config.toml
num_hidden_layers = 10
hidden_size = 448
num_attention_heads = 7
num_key_value_heads = 7
head_dim = 64
intermediate_size = 1792
vocab_size = 8192
hidden_act = "polyrelu"
norm = "rmsnorm"
norm_place = "pre"
norm_eps = 1e-05
positions = "rope"
rope_theta = 1020.0
rope_fraction = 0.5
qk_norm = true
attn_scale = 0.125
bias = "none"
tie_word_embeddings = "early"
parallel_block = false
extras = ["some layers without attention", "local attention windows", "shifted keys", "gated attention", "hashed n-gram embeddings", "weighted sums over earlier layers", "capped logits"]
init = "uniform"
init_std_qkv = 0.0353
init_std_o = 0.0
init_std_up = 0.0353
init_std_down = 0.0
optimizer = "muon"
learning_rate = 0.00772
beta1 = 0.93
weight_decay = 0.01
lr_head = 0.00775
warmup_steps = 23
schedule = "wsd"
decay_fraction = 0.913
decay_shape = "linear"
final_lr_fraction = 0.05
batch_tokens = 65536
max_seq_len = 384
doc_mask = true
train_tokens = 645600000
max_steps = 9852
dataset = "wikipedia_en"
Each number is 200 + 30 x the weight over its row's rms, rounded and kept within 0 to 999. Layers, rows and columns count from 0. The size before them is the row's rms in percent of the matrix's.

# q: layer 4 attention query, 448x448, rms 0.101, rows 164-169, columns 112-223
# k: layer 4 attention key, 448x448, rms 0.0986, rows 164-169, columns 112-223
q164,094,226,224,224,143,233,142,191,202,171,240,189,199,96,197,181,165,164,203,186,190,171,183,220,209,230,195,206,167,200,217,260,149,136,177,231,178,214,199,190,232,197,214,173,210,154,266,148,228,199,163,173,233,263,187,197,215,250,166,221,194,210,162,224,180,274,262,165,212,175,224,232,271,224,167,223,210,186,245,198,223,252,174,193,210,179,254,181,193,203,229,175,207,184,120,252,199,226,191,195,206,175,262,241,209,187,170,228,210,231,226,200,236
k164,114,240,260,185,169,197,139,198,188,218,223,207,228,120,182,163,137,131,193,171,178,163,184,213,232,238,175,204,196,185,222,243,163,156,188,219,151,193,211,146,215,205,210,181,238,149,260,150,234,211,132,171,218,259,176,169,221,213,143,207,205,214,145,225,201,259,265,183,214,205,183,251,257,231,189,203,211,180,242,176,222,255,197,155,245,175,251,192,171,228,222,157,206,209,136,261,206,218,183,199,205,183,273,234,214,193,178,213,233,241,235,191,229
q165,091,227,151,174,196,229,247,205,240,233,184,171,220,169,235,178,194,171,175,204,221,174,171,244,153,141,213,191,198,239,116,200,181,207,182,212,217,170,223,212,195,167,193,168,190,187,206,146,194,206,222,159,184,218,187,191,177,260,216,228,170,198,198,198,223,210,187,245,252,177,177,210,179,214,162,216,238,280,205,167,190,187,195,207,208,131,165,224,174,163,192,200,143,203,192,199,175,192,174,205,231,210,229,203,161,270,249,235,214,207,162,154,133
k165,112,207,193,169,193,253,256,184,220,264,201,206,202,174,209,169,198,190,180,225,223,192,191,213,137,165,226,214,206,254,156,213,180,185,163,215,230,183,233,246,179,182,190,167,191,181,247,147,146,188,217,143,190,197,198,187,184,280,215,225,162,218,189,184,205,184,206,225,263,171,192,229,168,196,187,162,238,282,244,154,205,206,206,224,205,148,156,244,170,199,179,195,166,182,186,207,187,201,177,197,233,230,217,209,181,259,245,248,216,181,196,187,185
q166,090,229,169,194,177,194,190,182,207,178,143,168,172,195,233,218,141,212,222,166,164,219,229,172,204,199,136,254,211,157,153,128,212,164,239,258,196,186,184,258,170,217,235,228,195,200,246,257,138,169,187,230,266,248,202,225,191,244,224,249,212,225,139,191,200,205,203,211,207,209,225,182,194,146,271,193,194,187,215,217,176,153,172,190,161,212,209,139,193,160,209,157,186,199,200,231,235,192,231,240,235,167,159,194,220,233,227,237,215,218,200,178,228
k166,110,215,218,197,187,234,195,196,193,177,139,169,174,208,219,216,157,207,225,181,123,215,231,188,196,186,105,224,228,173,135,153,217,172,212,231,184,181,205,245,182,223,235,245,211,197,255,249,128,175,188,234,242,244,201,219,170,202,217,263,182,234,153,187,172,184,171,215,230,198,206,190,205,168,235,176,176,186,228,185,156,137,169,196,160,196,205,129,175,174,210,173,203,211,213,234,226,185,230,261,236,208,185,192,234,193,206,219,205,219,205,157,218
q167,085,199,244,188,191,192,135,159,249,201,206,230,162,229,184,209,210,202,168,236,183,236,167,195,160,158,218,189,234,195,264,190,154,203,215,212,217,209,212,173,226,207,250,194,207,170,171,191,207,183,186,243,166,187,149,179,189,257,166,205,184,139,167,190,184,148,198,224,163,145,159,202,165,196,191,229,191,185,132,236,166,229,175,242,241,199,148,234,180,196,185,166,231,215,203,168,244,195,198,155,167,195,177,236,231,221,225,247,152,219,196,154,222
k167,111,228,218,203,194,199,144,165,261,201,243,236,172,229,234,232,251,182,218,218,177,212,173,173,188,196,228,241,238,207,250,159,165,194,250,201,203,210,205,178,209,211,254,204,209,158,190,181,194,168,143,244,163,182,183,172,225,286,167,224,224,160,153,192,224,171,198,177,187,175,149,219,171,239,191,314,179,168,137,256,178,201,164,264,257,211,172,232,192,178,211,172,237,217,197,165,217,203,172,136,179,200,163,239,207,182,221,233,143,192,190,161,216
q168,092,182,188,244,214,102,201,185,234,225,226,231,240,206,224,199,227,223,191,214,170,217,263,192,211,203,254,210,202,193,177,195,218,187,173,260,163,207,188,166,209,167,176,206,175,238,220,170,278,171,187,197,201,215,201,211,183,117,189,172,206,230,196,172,181,182,160,239,206,198,203,192,221,243,257,210,218,215,172,213,208,191,209,204,240,229,158,169,176,188,212,201,227,180,214,188,180,200,180,123,184,194,204,248,211,231,179,192,202,161,213,197,245
k168,116,201,185,257,187,97,189,178,279,204,226,233,219,209,208,202,235,222,192,225,178,245,264,189,213,221,247,224,190,180,177,154,203,210,191,264,190,203,219,195,206,160,204,207,171,237,233,171,263,178,156,204,197,230,210,221,178,144,194,155,183,229,163,161,197,183,142,209,210,193,226,185,255,259,228,195,218,221,179,224,198,216,229,211,217,231,167,174,191,182,234,198,204,192,223,194,184,189,146,128,189,185,180,233,208,221,179,163,202,175,215,196,231
q169,088,196,210,178,251,174,214,195,192,295,148,218,207,189,192,209,183,162,176,184,205,167,208,144,171,202,185,193,227,198,220,142,195,152,260,246,202,156,222,144,234,165,225,189,220,189,188,234,211,117,173,214,174,245,168,186,180,173,227,181,163,177,191,225,198,160,176,195,217,175,199,157,200,217,203,192,209,212,222,156,179,188,246,202,207,230,201,178,210,230,151,192,173,268,181,217,187,230,184,202,204,179,209,152,206,209,158,196,184,229,222,144,182
k169,121,194,279,213,246,171,207,196,206,265,149,208,243,168,204,215,210,184,173,233,187,166,192,161,156,139,183,196,214,194,205,169,200,158,223,246,219,154,225,142,232,188,240,176,176,170,185,175,220,175,220,215,193,237,157,202,200,184,201,178,174,186,171,197,205,180,171,151,200,184,192,187,227,221,189,123,220,228,235,168,202,217,284,199,200,185,195,229,208,260,177,197,158,247,201,220,199,221,201,216,187,161,202,174,190,226,151,230,194,217,217,120,214